Weights of a small transformer language model.
Size: 14 layers, width 640, 15 heads of 64, MLP 2560 tanh GELU, vocabulary 16384, 91.6M parameters.
Architecture: LayerNorm before each block, tied embeddings.
Training: a variant of Adam for these matrices, 5540 steps.
Each number is 500 + 25 x the weight over its row's rms, rounded and kept within 0 to 999. Layers, rows and columns count from 0. Numbers have three digits each. The size before them is the row's rms in percent of the matrix's.

# o: layer 8 attention output (transposed), 960x640, rms 0.0261, rows 103-188, columns 160-199
# v: layer 8 attention value, 960x640, rms 0.021, rows 104-189, columns 160-199
# q: layer 8 attention query, 960x640, rms 0.021, rows 128-191, columns 160-199
# k: layer 8 attention key, 960x640, rms 0.021, rows 128-191, columns 160-199
o103 097:484502491563500509504529506479488515495488533503453504441535481474515510454452454503469513504478466526484494456502480481
v104 103:463490497529498489488528495446519488446493532452458519532463497467534484496502472528509435481544484524524535501501498527
o104 104:487524531483477539519430484515456490514484526546532489476517511489490529532527491488508523515463519489480525499504525439
v105 107:513491517481454511465486532488527476491495530461512472523453467515543535465510486551504473482489505539469503556476512564
o105 105:466491495526528467554507475524496520477490515528510497525496504458546509513486490517494557501505532467518488476521498447
v106 107:504515463497466483510454508525480503529516541477504530499492485554498515462514465483481514473467538506459479509490489474
o106 107:518480499519517502522560510468511501532501467532482527525520499495524458529503511540501449481533513517492502523498522527
v107 093:481533494482466487493484543535490479491541474536475527501495478525460489506536473501516470515547490510516504468538491513
o107 092:529463500547506520523483470471525506535466502453515526487493484475480535547482510464482499508454480466527513506479501498
v108 101:496504504496486485486489516484517500515492502497500525510501512528507481491486454487488484536499516462465477480508506562
o108 101:501532495474519494530479508461442505503506460514502477511494503520483476456539502501450459474494483506504507531481503465
v109 096:516520542545526537517484497545535480527498518476519433527478472545508486514547495462498507546498549524497455475484508491
o109 098:525481477528491502546493492508513533495480556484493572485510531495487522461503514492496446464483475527459517488525522512
v110 107:536477545490489510497524461501524515524492504504498496501513462518494469519476485540513486427524579485490504520443492520
o110 105:460509457536523451497498506491523489486481498547481479494512531475540504447482470498542528492475471502497465496540514510
v111 103:492510484500490494496489444466523533506532484475502475549500515441528448503493513431507464558482526476522487431499504504
o111 102:474440502508523488504491499510478506468466522502482510474526479537510499453499447526469500497493494507478508512548498473
v112 099:465499466481464503517482502461514508508491504537505491457508480487515484507533506480503492514506474501442527544523500439
o112 100:515473502524537499513474521543498521498520483522466509507513477472484506483465504538518508521514530472528489518501550554
v113 090:512473470497488507514459459474491499498532516503501472493520509470500492469508538518516472454501486486505501484505490484
o113 095:503514476507523561475522503584531495522449516459530522501453500502522498490504504517503519513532526486476487535510505514
v114 104:531492486489542494532486466514492542509529539510507468488537495496525474512491554503528526508482504491515495482493520528
o114 104:487468500480496523470509481513532518474500473416505545505509473504515505521485478483479472504500453520509485483503471491
v115 094:506523508509537500510501480551486495469491505494485480465491554496480514506500454500502494520517503492507474475514459510
o115 094:517481531473469480472501490431491462524497472477540524496494471518479503526563534479509484513506500492520534540478505474
v116 108:495513489464488468519474487516492501529538497480531472483488487514527461483502506496535534504481472486485493519501482482
o116 109:526483462530479533496551485508513518512500477487493508535496520530477480526458445468510516509517498503534468494527508506
v117 107:502493471516480484475463495522495479483493528548507453503491502515487488475499506504481517545490502510503476508518464507
o117 108:498462484484500525507543505518510500533499498498499524513550512490538489473509515506489515496514521534531497518467520510
v118 107:505481505505510508502492521559480493496499447513495484510457529522504485517529508475461518512472486556556539478546522507
o118 111:514489517506486448495499467516533507490507550451526508530520506486505497481487499507524474478495468474454475510503506491
v119 111:467495498520562504503529513506507532521526472520501506546582535486501473505481528487498513521516512511495512502484497474
o119 108:490533500504470508480512493499502486484500503511501479469457499527474524469524478496524506519482511493507503506517477499
v120 095:509502526477491522517527448546509457512492522483527494540507469492489503482477501550482511478500506525473514485475567484
o120 096:522504504522476509536463512481503556488476513517502513498504526493541521488473500516520506505491509495537485486526494509
v121 096:475458534526469484467520494468470505508467458490521531516520502476503458482495482512477494498510513514512517538511520492
o121 096:531542485516483522481507508503481504489520529545511482504482552537475526493492538491531527510500479478492488491510484505
v122 103:480462449518581467515500472519509509471472474496498480490522539541497539507495475505483494550497470478557518463520518466
o122 103:504506515467455485476523515487507502542534547526506488520485505517500530495497500523549465492533524531481516510481476524
v123 102:486521504482499510506504515513513511524518506449525506474475539509473537473466524505501490449504461488494546490510471480
o123 104:505511501528469501472483455445494523517478465506482510482488461464522494547503496545519514530502529505525516464494511460
v124 105:499498525477479503541491456457535493461497508462483539513543488540544469516461460541482488450488486485445500526449473493
o124 105:493518479515524476463479522480477473493498509511482448431487498468493497488458507490548559506483501490527502470524497511
v125 100:514525526456458486501456534518488487494510477511518508465457519516494533540472556526531474488483464471460532497460519466
o125 099:532513452539477490491532491478482506503484488498442476481499495486511446499500486472487469484486588482531470470532444515
v126 095:515498532527498506511470498481518458514500532476525466521510491539512466482514536536520494442456544484461481576503466496
o126 097:472516457518505495501529467495492514494474510500512515462441530476538498455482452466497524493494507521470490495490492521
v127 106:507521499520451541470483510480513521513541484532507500474508547471497454508522524523530493418515509526460476477477493481
o127 107:483504497511577500460514485492479487486482454452522495452494486482464478509502478458479514526477492435517525532529482497
q128 088:525491508537478495512537519506487517480446547489488523488470526473487467491480496521464501487470489503466439490510470483
k128 091:487507484510461495504489499543471520516460519469482512468469538544529503469472475543489500540507517493509497514540486513
q129 094:503542519461531498496498477489506502484572452522488492460510501500498534511490517478521487527470498496504485513487494580
k129 095:502552518464494482514525524476496514522532454490478445505491512472503561509489523506494505504495499524519500500469497540
q130 099:492465493528499505512474513476503456521552472509499542477522473521456507500516486510478496481473468528570542514483520494
k130 104:483518509495492520460517511486500463537523501539519511518478470486471513509535484498498515478475460509531500519503511490
q131 090:469536460474512530461509498480510539504511476493504467533492492505500534488456531548470491560520546489517534474515480484
k131 093:526550505465511462466503503480527553503514487465534497512482515509474494484495485547485485505485503541530526508512494500
q132 095:515509519530502476491526514527438491575522500511533500479484539546456534485478518451528490549504493500492503499492510515
k132 095:523504501493489507502510508520440455533482496500517501473492537548494523493470524463496489540480502502494512514490460473
q133 088:533491488469498523492466498487512499535482475493511513533506504514520484471473487513448484519490508481471496549513467497
k133 086:501505484468523423505501472482505538516521511525507500493513498515515530476492479480482466484494497512518499581495469486
q134 088:498477502463490478502526504515527495510467475510498489515533502547486476510495456520444455500472534515471489503535497506
k134 086:492476526447521449461535530492516502518458494517511501505537472522487522510506508514444506507479500530499491469470490518
q135 092:463477498513519499500533536519480480529494533423513488557512462532476540529520515511512472508506454490503569506537544493
k135 095:467466474514508528547510538494486463468479524463507507562509482503503489521494475514513479529500475496498520501540540495
q136 093:488493549516473491528517499489498455530471540512515538506522513544506477512520466488525467507532530484535460532504508503
k136 090:484487510514460568515500478462486472488496511512483507497506518507511476524482522488551514532487490519503485475537484502
q137 092:483502459459492481475499465483534478505522450494501502525535498454466492521528466486505506547471515509467478532513460531
k137 091:486533442473541510497510475497542521510502462473487483518494497481480517528495468496494518501500475489494537574470545499
q138 085:482504469475468498511513498477515473477521461522499548453494516502516473509489472449519509518552547487481437464491491528
k138 086:506516469461511496511508510516491444530530476531515541450491550482491465503487515479516494512547532484499457457512528507
q139 089:474504495523518513500521456474497477525534516540508499482538530499493513450472511480541468505522477497486535485453437494
k139 087:494518485491506470490503530472500491500485523545510476491478497516493521470461479496499494501509472530488483548470500509
q140 095:502532473494476516499519466478475528467522505539506489466457487508471569510519448502489504541527543539508476478484469496
k140 094:523506480537473557472528495487520543483520480511523501487483517502508533540509460535495503510540536486504507506505491532
q141 091:539499506483517490497498482490486498529476539505476497505504537536491511506472481486518469464516535439500529492492516486
k141 093:517463475492478487527511499526504440496492521537434508511460503560506520509450491480479490476490489426495501540514519506
q142 101:464510489544530480493474504509497492495491511527533463489510549503463554538506451496548508536507528473478481511502454506
k142 090:497494497568500539501513504520487498480529490547555474512531530499526531527493496501542527541524518464469515472497487507
q143 091:472504546489511491472491500517465488492480504539559457523506514551490470483536502474544538519485499467525490485493498528
k143 090:502527538484488537507496511502494493524540524534519505489511505520457494464507455455544477493504499448532514473481487524
q144 086:483535537509491496498517448509487506494520520539494501462468477476520513528504502505485508497515472445475497519506478509
k144 084:501536510483485478510506481491485504514508471518530495461471518484492514519489496476489492463483467479479509492505508469
q145 094:525525510579483512504509500550492471484508513534485512503476522467477477518516474510544489478539513522495472531548489491
k145 091:494504518562491550542504498498522470479511536543469498467484503504504503478541516490514510526511512462487518482555471502
q146 093:486517557524511487548534449511527457524501497533505496477498529507514497473499527476517521532538484472557509457482478535
k146 090:512507530534490520516482492497535459507491519513463519479502480477495480503499486478480515518508509465525503434535507504
q147 090:545471504505494484491507529530537465477526506498486509482510490502509491501467482494467477518484485492541521461464491497
k147 094:539515504505528451457533518517514519500523533511504489493475452522535550455480506522453504519489479577515513499483482507
q148 093:526534490472499507476502500457490520471521514472525501511495498497472500483499500473496491552468514524469459535484511513
k148 091:529499504485472447480503500496509530509520478456532459478482489466477436543508504491504467466457513532497479505482513453
q149 093:516512469482519489538458531497468482515495509523509510502539498486516533516500496469487483525494475480543519522498499517
k149 099:459493451511478491506522485522486462502515507510484484506526491521459489504479514472526485486474482463492519518493500515
q150 096:498479490437553486503517498538500496463492518529525482479496513515467488496459495468559502466561515498489511499474535497
k150 103:525514509467504502498488466516494478477484499537509471493499514475490502489442503498507490459537505497507465495465478496
q151 098:497522476487485511485519448508546524479547508526481493500521470490445496463542506469522490543509513527455470474511467557
k151 098:535521463487455528499508498518504488455525473505492492486471492500469517500496499495510508508495511486525513498494512525
q152 090:491530511509517524492532541565511514479544504518515527462485509514474502504502486523458507498470544498478515510526539504
k152 091:496525509561493505502501503495559470496503479551517520515497488489482485483512522508487528539506554504476467492554509478
q153 092:516490488524523490503477502525502484482535478505542511512507503521444539546516526464523499496489488513497532529530525484
k153 092:497515494539472538493502512532496469506497491500506496486524487494485503561501482480518510507479491486516503462522499511
q154 090:515504513485509487477505520485518517452496445468475510550464511486508450535493515526519526479469446512484560525481537480
k154 087:475468519494508519529496485511509508479493522465504496528542495512511501503485520517504505497494489525517559459519505480
q155 091:458529470464516493483478429487472542474494479471537483490514488483495504490527498518549467498503506516485526487477519540
k155 094:540505532527512533501496449466491546507490478514528475482559503471474488519506487534510472476452495503483520478464470504
q156 094:463476468492525516479532481491505544522477533496541480506500522478454543500532503522465497497489497530492555481503512552
k156 094:488510454499497541507523517511475479502469547500517504503528488479471544519534507514440497505505486491512529458484492504
q157 094:488501486485469513490500490479454460509525476425520511513505537497520502490493494476532514488503525481530477477493483506
k157 101:513500504516459526496492456477472425525467488501473530490488525472512471528527499473575516487523502473544474501527488485
q158 089:461472459478522518508496516438450483556473449474528468526524512469550539510494504544558501480498466494487525519475510523
k158 092:498477455475512508494496495503496485535475494487516510521557523502494475469520498498534501477515499469481508514477493526
q159 089:457474512534500491469510491516488533502525527476505477477471529523492515531487522457545495464454522487528472495506512448
k159 094:500514538484521538532507502519468489524495516527500483535488556486534502504507513448514524526494505511516501477489504474
q160 092:492451518546480503512555540506525492477497510489470517488463503528528501515482510499455530513495490469546501464512500486
k160 094:514481532527495516537500501500474476482507477452493513507442506512545522520490500497475519507523544469543536494520502472
q161 089:473508483525481492490552515512535513495505483537475534513501523455510489531531465536530492526538520510527526524512472486
k161 088:498525522514521553529504492536534495486524472515500540497512480509521520503512545541493494529527538481490500467502495489
q162 095:483509512462551489497478470503464466526499526499519493482507494484476532513491530519526505479499456486504577491510488496
k162 097:487522517500491464488472447511500464481519528493470531482519504490472458472471496519517504484438470502496523496515472492
q163 094:464509479450531487467550541460569489474473488462488480516493503532459513481476485510517507484529518468518489485468524511
k163 097:496518496479509492483518517486540432521435489475460479525497478524515491490486513494504508549506532499520499507487537528
q164 103:511506521519495468506543475491521490525478504494524488511502468475530530438495532514488484498530533447497528500515513481
k164 100:501515480492471477474478513501505511479451505483482513491514472475473479482500452548457494502518502515509498540518499489
q165 091:498539491514496508503505487490533492441516469464450538489474492495494473487508489509556496526495510459511523473472475508
k165 088:492543486515471577484514485524475523471475480478546506478497459478466500537529513520527479497492489485534570518490471506
q166 091:469485502487497466542507489481491471464500493530526502525510490527475440487562476497507461508468499544495440564561539508
k166 089:469494496483487557508504469493534472489511523504504491517508484529532506531514536514486490536541515498476495492483515503
q167 089:545525481453507492529478468506499525476511511539487483519522481468531492518515479539487515514507481497448538504525478504
k167 088:535509446505530513506496486509508558479512504493511470500521478490498505499472458539528502512486480465503538555504465502
q168 091:467510492481550516465508485535489506472510488468497493469480503519454516472462503495531550443467512461535541495483501491
k168 090:517523492476505562520462480517483487483524450507517532478495492485490512489479483494535504498454539482547497483507468476
q169 091:526503499511480503476501542513453545509483489481533456535525446516496489508494457503420505480461468533503511548511529504
k169 092:504508512525486471468512487493481509531473453475529424492492473546487477490499465479514523531458492528493510565496516561
q170 093:511519506515517490431515466478496492515563488517502462525519503520500514503536515506444503485514479532436545512504494498
k170 092:530510519512513447478527494492533468545541489488489479497480504549495530514498508482499428469499484502493537516522485447
q171 095:512514496555473508511546521502508474522505486492484487477512480517463490458507534488513504463480514481515499576497461580
k171 095:465503476518507516477540513486479428523491503521454495466515511484504552494483558484497483528504527480516476529504529540
q172 089:502481499458489519506504519482496505441503466465484528517538504539498460523489494467535517519499498492521459505480552550
k172 086:437514499499519541521482527495464507491481503486490512513528537526530541510474557489550532563498519505524476502504537538
q173 101:466491474452462471491445498510472579505477476464483532516512479493535524515513497539455475508484497476485515473505490430
k173 094:501457500456510458491483496507494577511492489503504509488471451513502513495478472514490492468480504492541547507502509471
q174 095:552517529504472507541500526550496483493506492527535534478476495501502549494481517549525458489503523487492504521499470522
k174 095:505543506509454497508484530532483504460517533491531483484533503487514540525475533566503486509536507497514448516510474526
q175 098:542523491480492478480493493455562484502455521471526473497472527457480519501465482516545490491503493512452469527541489470
k175 096:508567506502497482475524469519544517483497524466533481487500530463482506484486517501529504460497475501469481521517497468
q176 088:505524478494464485484491543530452444477494472481483517486522506460527479474528488527510519516501515497491435532534526526
k176 092:486496505488498499503492523540501467509503512473486501500530532469496502453530509492556518509481504521507440538488488473
q177 097:548538469478464516474480509468483550470504495534465537486503486515512533503515472504462494529521508519509497526497519541
k177 100:538505473514518497522515484495494556503526506506474487505512518502458525516529547527507538513514526509487470517477532528
q178 089:469484496518509503484535444469510510526507555501566514499510512542473493457496478487441474499466503541496539520541489490
k178 088:533529487485534486462534505486492459562493538495509541485488515547482475481501486450454466476496457562475533545532529489
q179 092:473519510522475518457481467529432529494493497552560519528512514542465475495502510451515479513508486494489483522503489483
k179 088:486518514499521465497482492516488521524526457492538490477478521503484513517528476460515496484458486485475511538488492514
q180 089:464477499487512535484503520472492526462479445505536504509448512515481451499508494474505506537485504502486490508487540489
k180 088:485464515442539558519504489489523481502505511509479489503518481499516452508506478537490516508542573511468486460463537512
q181 097:532519478517535499483508515526502514424512534541505474497516475510496499525496511517546466496507460533521505494433486538
k181 094:517511506528508507498492506525486490469504502530508525514498500521505527488491501474486468485534485471523532484432506523
q182 099:470489509547463522523493524499469514524534517535520493454484512478535531504523517500519495542487493494513483480496464496
k182 093:489519488477510483515510543522499513528522476520486501506451502499509484465504484504502487497503500505517459521505506490
q183 093:502457517544479507543528466487496511513520493559537502492510530472472482495509496520499495539462512502504502516499473524
k183 096:479507536498524520472543494534491537525470515563512494475506529485470512482545499482483510504451480483472471539502471527
q184 087:444530465464482487491517476490475482496480493520492500471481472540467531522518486520505475524478486497512537532487516489
k184 086:510497471464484520494515497481521471491473514515515505500548478474465493528484513551461471517513508504519518481517506473
q185 092:479482457519525483495523505478534533472531494488510536502495514493481494522487494489489482506520532491526543470482511519
k185 096:540476472491505524470475488503488514500456444463508498510473507509460498515498473530449499504514538566506495519531519500
q186 090:504530482497495471509491471508528469501491518477515477469510507487496511503507502504544463498491529501487493485519471533
k186 092:527511482540496523503483489514528491503565521544503506485510546456498489513511517507519467459520521465487504468505488533
q187 097:483414524500495480502536512557541486531444538491501495482482507534504460480457514505483477498521515413498474484529478524
k187 093:455469524489495476545482518523490488500476500511500472455456490543504518482439481481495492546514500502520484500479481481
q188 096:533502510543521491509491517527476462489509480488509523468478451505501483451483551496491524548492518566542446553493519478
k188 095:499519465520503463459520481522481486478518481501475497438506480487501491497519545485520494490501508534505480544476506497
q189 093:527484495498470493530492493485568469516487504480468491502540474420499534526556500506527521490513490478534506494507496510
k189 089:477467484519475529486479527500535500483504512485484517561507503451556495509543482509530522532513508478477541475537476537
q190 094:485536507473470517498481464478506543499534545514482472523527489504554506488517523451521444482507505559465476532512548513
k190 096:484517494506487503510483458477511572454531475490506456531534521505487506512526524507509452470542493558482489502518535470
q191 092:545520465554506483527534504528508515515520461554510526504532493449464482480515469492512523545485517519509498553516438484
k191 093:482488506535538490513543491491505506547514490572492511465528485469484524482494544495500531520502527463460469495483452476
v128 097:510505456486542518498490508530503484520453550499516492502501503452499535478493534506466543464493536488466509495529462478
o128 096:492532533521461479518493519491493513507558465504473517509478524513501496500496492484517483534508489504521516518466495549
v129 103:488466485479477501516501500466463534487505513513510481475546491505496472504480523464535523497545510502504515494452509509
o129 101:497515523508521532486495525508543460536491536467508511510458506506464508485514485497481499508452474480501499503530493455
v130 099:503496501499492483524470534533470446518529490490467538510479507498555519498503490505514482515497506523501510513519479485
o130 096:501488514510511528464513455497524550490477511500532478478490491499451515502465497480467506504506467487484530532456514510
v131 094:503537525489459482514526482511495535534523423477458532468492501468456471519515498517510555467459512525478481495458514514
o131 091:473474497529514462487489479489499490462469550532522501535533497497569505487483484481496453513500504490517494512551512455
v132 100:552467486496471506517504483499534497480523513487520506567458500442474522479497476521497536506477508504511507522527486499
o132 102:465528526519535484468510502512500495503502490529473492473512478533506488504496517522502498493510501463515505493471526517
v133 095:516504540500477518535545520429482501484461482462502484504500520519531508512517508467493485530466474525494524508515518458
o133 089:506494458518511432484476481542535492523536486539497526506479521459500530499509479511485568475540512473518501481461473516
v134 097:507479459504502507505559504516507437547495474484520495526527479563493526524513504508498536511482519485494481491469463479
o134 098:478491532505497515536480488482484511483505547508490517467498522451499465467489508471509461479508491479500523508541543485
v135 102:537475509519468486493459519510474507494518529527513468498520486461470517512510505513532500520537466478529495458508502458
o135 100:458502495502503514502508467439519495439487457492485520511470504505518491502508507484467523492459534530482490540480525521
v136 101:486472476506526470489473424454539559521478463488501474502544479471489483502540523488509456478466513478468478489535522467
o136 104:534494521507464448520527564522489439499528549496474525509454540528505551477451453494497540546534483475509510509480496515
v137 099:499489468539499490515533536503479465520426461493537525493472518509497489465505474491487513483495513507518456488512502538
o137 093:462526516464505449484477475524504539510549518495498495474522486506503490562495497521522456496527503488497546493510508444
v138 096:450530491525500520508528491550508540502554534461498491475492545497484490497513503460547491495539525470523522503477512490
o138 095:540490525466470477487486549475490475496466449507466515515496477508506499488489512534444533508480489534503480463516510481
v139 099:505452456456480489508509484493531515471491472443501482508548482528496516477479489478516459480513487488470493519489515541
o139 101:519528516560504549484469511500461496501503531557493518499468500470501510520532485480503545546477537500498513462535503477
v140 094:529514569503525505528528485532473507478484436528495484503489516492523532494514510516432511487558495465482503483513491504
o140 095:492482456500511490467513495466529487509520538479504503513474518500513495485503485474559462531451500536513488502509515496
v141 096:523523519504520485525502467473486513505521485482526518448500495520503488547528492537513469488515513526446532511462528506
o141 096:484504494476493499488526492551550517488486514518468501510502495496494491454489496455471526504476487507547460471547513510
v142 096:505487527484480499518472539524472432491495543484479483494519460495481501505483507455472557501516487500521498504478521512
o142 096:505515502507538471489512461482466513516505490556515521505488506509503483524507500531546448512493517499481489505518500474
v143 099:470482515485488501520478518511501471479481475483480465502474515514469531482480451493470515538510543456482493492529520488
o143 102:525516496533514535501511486515505541508546515517491494492544505468512474503504528504503515486506495528547511498473526509
v144 094:495491500462536477518520457502513550495495479497544477525512474510530471509493525504515472460485515550540489487437472498
o144 094:503488493553492489495486548515492450517528521485474512502483543515478509480526436490456488517498474449497517479518504514
v145 097:516530484483500514495526527493511512495502479495471477539506493533485458514496491551478514454498522467540511461513493484
o145 094:492479503532510472498477462510444508500526529507541552507490503475509494492544525477537487516498481528496490519516501507
v146 102:491512532493551504496469489484492495485538521470491496478488483501501515508492503517471479486476508490489451495480538493
o146 101:492481495512466463504518507490505493498466483495541511484519524501464486508523497464501509520502484486484533467529475511
v147 096:507482505509493502517530472547513528459497538493518545466491503496470509525467531536456513480474534529522475537436507518
o147 094:491548497464485506451503521466478483489506480483508460551533501486550488476526508472503504532490462449476483476536487504
v148 094:497490498522441485485491528508520498479486491500516485517470502441523489493489494531469471507499517491491521501540530487
o148 096:506488514457525515508482491511523470499520485509461513489515531567489494507556506461525503516512483486495491524450470527
v149 093:491518524502524497507516557489528521483469554487517450575472542507538510515473485481503528494483530483516483477484462500
o149 091:487485473489491536509482448510454471491527464491513522485515471514492473520564519528529483497503470534525542540549520512
v150 098:468452528523508518501486515532495501528467490499528554467489491493519488511493467488505517504479464482496506535502528487
o150 095:481557450459502488502502471475510474495520474506460479533529478481514506481487556539508510514527545535526491495507482477
v151 103:495507529517531479494498474500472522490505495510493478451539510488519479501519525505498468503499474513479488506508478456
o151 100:499494473514493494505516507483529465502481510450483509541487495521489547504471479492519526510491535483522513497463509506
v152 097:458526501513467500515500535495479432462509487466508502503477489491522509511492503488494509493518497499522525463512510496
o152 094:530488508484454474499463498488522526552484513510511485487534524517484488520494516491488483496474488479471499547490515523
v153 097:447483451499479492468529500514525494528537504515546502503531498483523475479509563483514453451513538532496486510485489491
o153 100:583529528485513500547516482452490478481484506492463499500497522537496522543473470499494547515475470479507507513511523509
v154 092:502465476446568496507479538469491541507510503486451529536495485481528479510504480486477497490525519473465528499455543514
o154 090:481519501545430501492558462523537487495500502489557489481472513530464542517494509491536529515466496510518477502540468481
v155 096:505513502485448517490487475489506528480493491476519474493520524485527533479485538502526443514521491483549469496454433476
o155 092:484511492533512490508507517503520479537544511503490536493500511508479496518497495505487551476463493512466538498553549523
v156 102:508527487539483509510483514593517511472465481497467502496525518468493511510486466540551524502506492477476464507502470503
o156 102:514495536470532481453509499442463535494503503516503466505492460519502481490498536479444487490485506520536514491532528518
v157 099:479494509533509505488524502512464535497426516504495500545514507514498507523498519518467477474505529495509528511482511501
o157 096:527525492459516461484514523494527506499556496450506488490491480491480473463533478498548536539525464473506491494526491525
v158 095:531506477491481518503553520506491475443519541515527529506519538460515483499505492500483493546526506565504488496466486471
o158 094:480490519509519475527440531449497499537462480474485464509503480507489498485483529499515533486454476464527500536501506511
v159 093:525504473495440486513447518560463531462471483452509512538512437473480493498520505537497542490489484506498505468489514495
o159 092:462489512491556528491537492452527492543529497551466487507517560483530486538460487490519471515507540493500485544526467551
v160 098:518506536530538501483455485556495543466492514538479496505488471530456481498516484511521447555490458486537533487494495503
o160 096:484499484474483533531522490433500483497478474486511477511508502475536533478478520481492541444524542474475492508520494507
v161 101:522514534505470504508522497491463506526503499487496515500470541518481447493509478460508536522507549513510540489515526494
o161 098:496498500487487503510475493549579500478512460520485477478537450498515533497479499536525451469521473505516478488504452497
v162 101:474507516519534507486524517517429540512505524498490504443497495454462510481496542533481561502509504542475491466502462488
o162 102:477500489444468471496471484498546479499493491505474469528511469524528441499481485460526459487510495469521490536483520496
v163 095:476479545488440487479490471484521516491479474508502561513523484545518501488489479525532489490519511508488551505479515491
o163 096:491534489502532492481510549507471512519523484503517479508509503482458488516515491448458498486501513497517434513491499511
v164 098:496515479509504487514476528475523499499500468534483493504522487490523512469451492492499487540481520467482480476501533511
o164 102:480470500510502484479517517496495479517532521464539505528477484508474482520510507517528527438516466504509510514488479473
v165 098:507504499492539499486543497498517497458535497514489490513498534508501502459508463473495469480519508509491515485490537509
o165 092:487520497483497460508500534506462505582509482497512497501509472508517553499488513532512543463481495510493513512483464518
v166 098:498475530472492486493519482472508488531490426503547535534511473550500491497516459529509504508509463486484515539490502515
o166 099:496505463516503499485476542542487501483487592512459469490537524449505508501503509486429469469515507486479462460474513483
v167 098:505495457493508512505504523489474494487464504476470473499486535537482486463518524506515489527508518514484494524500533515
o167 102:497499523474490492464504505496531522514514500483532548465552467470496544524508493473489509509520501500501496474518476462
v168 093:488488503499521503517555473496516537437493535481526480539540513598501481512457463500500465501499501481486511485451530500
o168 092:489455526528514432463493529485498474570530500489504528503459510422485493480557515511505542475504496512517491505555510511
v169 099:519469487499560499484506464490540513489526482465495519534535513502472505528546497457509475493455475526520514500482498510
o169 101:466531503531459486552520526509463492526501503545504494469482510509523498503487492544447520514521570476483478499481502498
v170 100:507508484472540501519479505516548473484495488473502535527499500531512522515476466518456512483485488509521482493505542483
o170 101:489516491546464472467540479494442533548498507532496472490514524468497461495497528500529508506505529518480515507508476492
v171 099:504515481435534490487484507455482516511564521518494498543533493551523482504527543484515475472486493517511489484489551487
o171 097:509514492548460470512522498522515495489469475471512496479476540455482544501491508516495543513497504481513506526529475500
v172 099:475495521488526510467503485487529484472550570497507506504465515506528462510476491507496478474501548499466519512489514513
o172 099:498484506514511465531542500503490511542501457469500494486514503513499524467525494502527513523520459496521527511476462502
v173 102:516486477509474509506534558469482552503523459482517479489500511487525527545509502510519515492527485464481523520485481511
o173 102:483473523521554454486471433517505453510474524501501501512480477502489459469514524480498514515475506515531500512506514507
v174 103:507469534484507525507502447488520546515498472510501482527463492494543485482487496496477492522483491513523546494527504499
o174 104:521519457483508477456480522498477462522507504477461500507544489502492479507542484475564509500501510508501480505463475507
v175 098:513466473507547491483510511494516524473558523520464492546510455447537470515510515502483503493535528537535459505494489502
o175 099:501523553515495540539475492483489481510440522487556505483489514512464495492503507484516521499510493447471534488497526509
v176 100:477472526544487487518499510487528505475470488513485515496471560501466501476494478488476475519500514511462513473502470511
o176 098:532528500467527504502481487540485486517515526474501510513535475503535489535515551511474524486507471476533464483494488479
v177 097:499496484482467509522523476546521500537472467497534460487464495490539508524509492527492472506548520465524505523550467508
o177 096:485511496484552487505493539488504501458508488506481484490521518493470484488509516471483496501483484534488509494460519477
v178 096:488520490496512500481536476473465531463452514507507453526497469501548523513482479561498504486530466524536489520469513514
o178 099:492464473508514471492515534521518477522538496480506541534516536490470479503504502478527491518454548482471529497500490473
v179 098:557478482541517507503520455456491478548481508538538492486481435489511488514541490511485518473492459481515518505500482498
o179 096:478507522450506525495462499523543481451502498455485506478480564506489517473431511481530470512516549505502506548531514522
v180 098:513498508488559531491487536491481570475517516508462485490494517484510461529480480484534486469540525497515521517505486499
o180 097:522531514498469446541497495501525463544486466496520501483461466557459503485512499493472530528492490535499513500500536506
v181 099:481498514553489502497514502499503439507519506503497511526474467521464540526515518504511481493542476468463476475485448484
o181 098:549535469498530493497496507509492530453456516501531495464508498503507467469467527474468514502477511516504524484496534499
v182 103:490518538497483477497470461465537495533505502516525484479511522501458450507518487505529450530487490474500516505577493482
o182 101:518470498495510550488501501524497526449478501485470536493501470520508506493490520520460531483501527534500471480446481537
v183 100:529481455474492525526487499494525504517493494496509526511492500529503509509529460491469530475513499489493464495527551474
o183 105:472496536528512500463486500492465462511500502498473505512510481473449472489518531500533490516481486508499525492499478492
v184 102:518476470487498481519480503501478472490523515478464518473470472497542502515501499493515523524496505525575505503492481530
o184 101:487510522498481511476528494505521526503495493522543464520496490504456495467516526497507504502492504491431465481492514480
v185 099:523470503511527518505486490498523483493534501527477505514519447486486450466496509501529490522503520463514514500515466456
o185 099:498531498464508430502530503515483498473464493491508504467504536521530545533512475502499499477506500550485492518457521549
v186 100:492525502478499502480484496483527553471479463480523496538478475511496469511501479528516515467460500496482488467526461517
o186 097:515491475528454454499531482528490466543527527489477519467513496504484541462491485497513461503494522512536492542485508486
v187 092:468531463480513508476512498497519484468502530487464487488485550486521531516477537481505509524497522522532449478484512465
o187 091:564491534538493545529492481515496503485496515507517521511501496501501486491522479504498502504523502492493548470541477518
v188 094:515465475484522493494492481475546476480522462493493460519516533536486494494506499490480491480479517528547525538502499505
o188 092:484538550493518483490503533492483489528466530465519504498482458475512519497511504504512516483532479484461501454536489516
v189 099:468513499501564517512503497487532501449518507496500467504521457454467512479513497496512493531500497536467485476492492482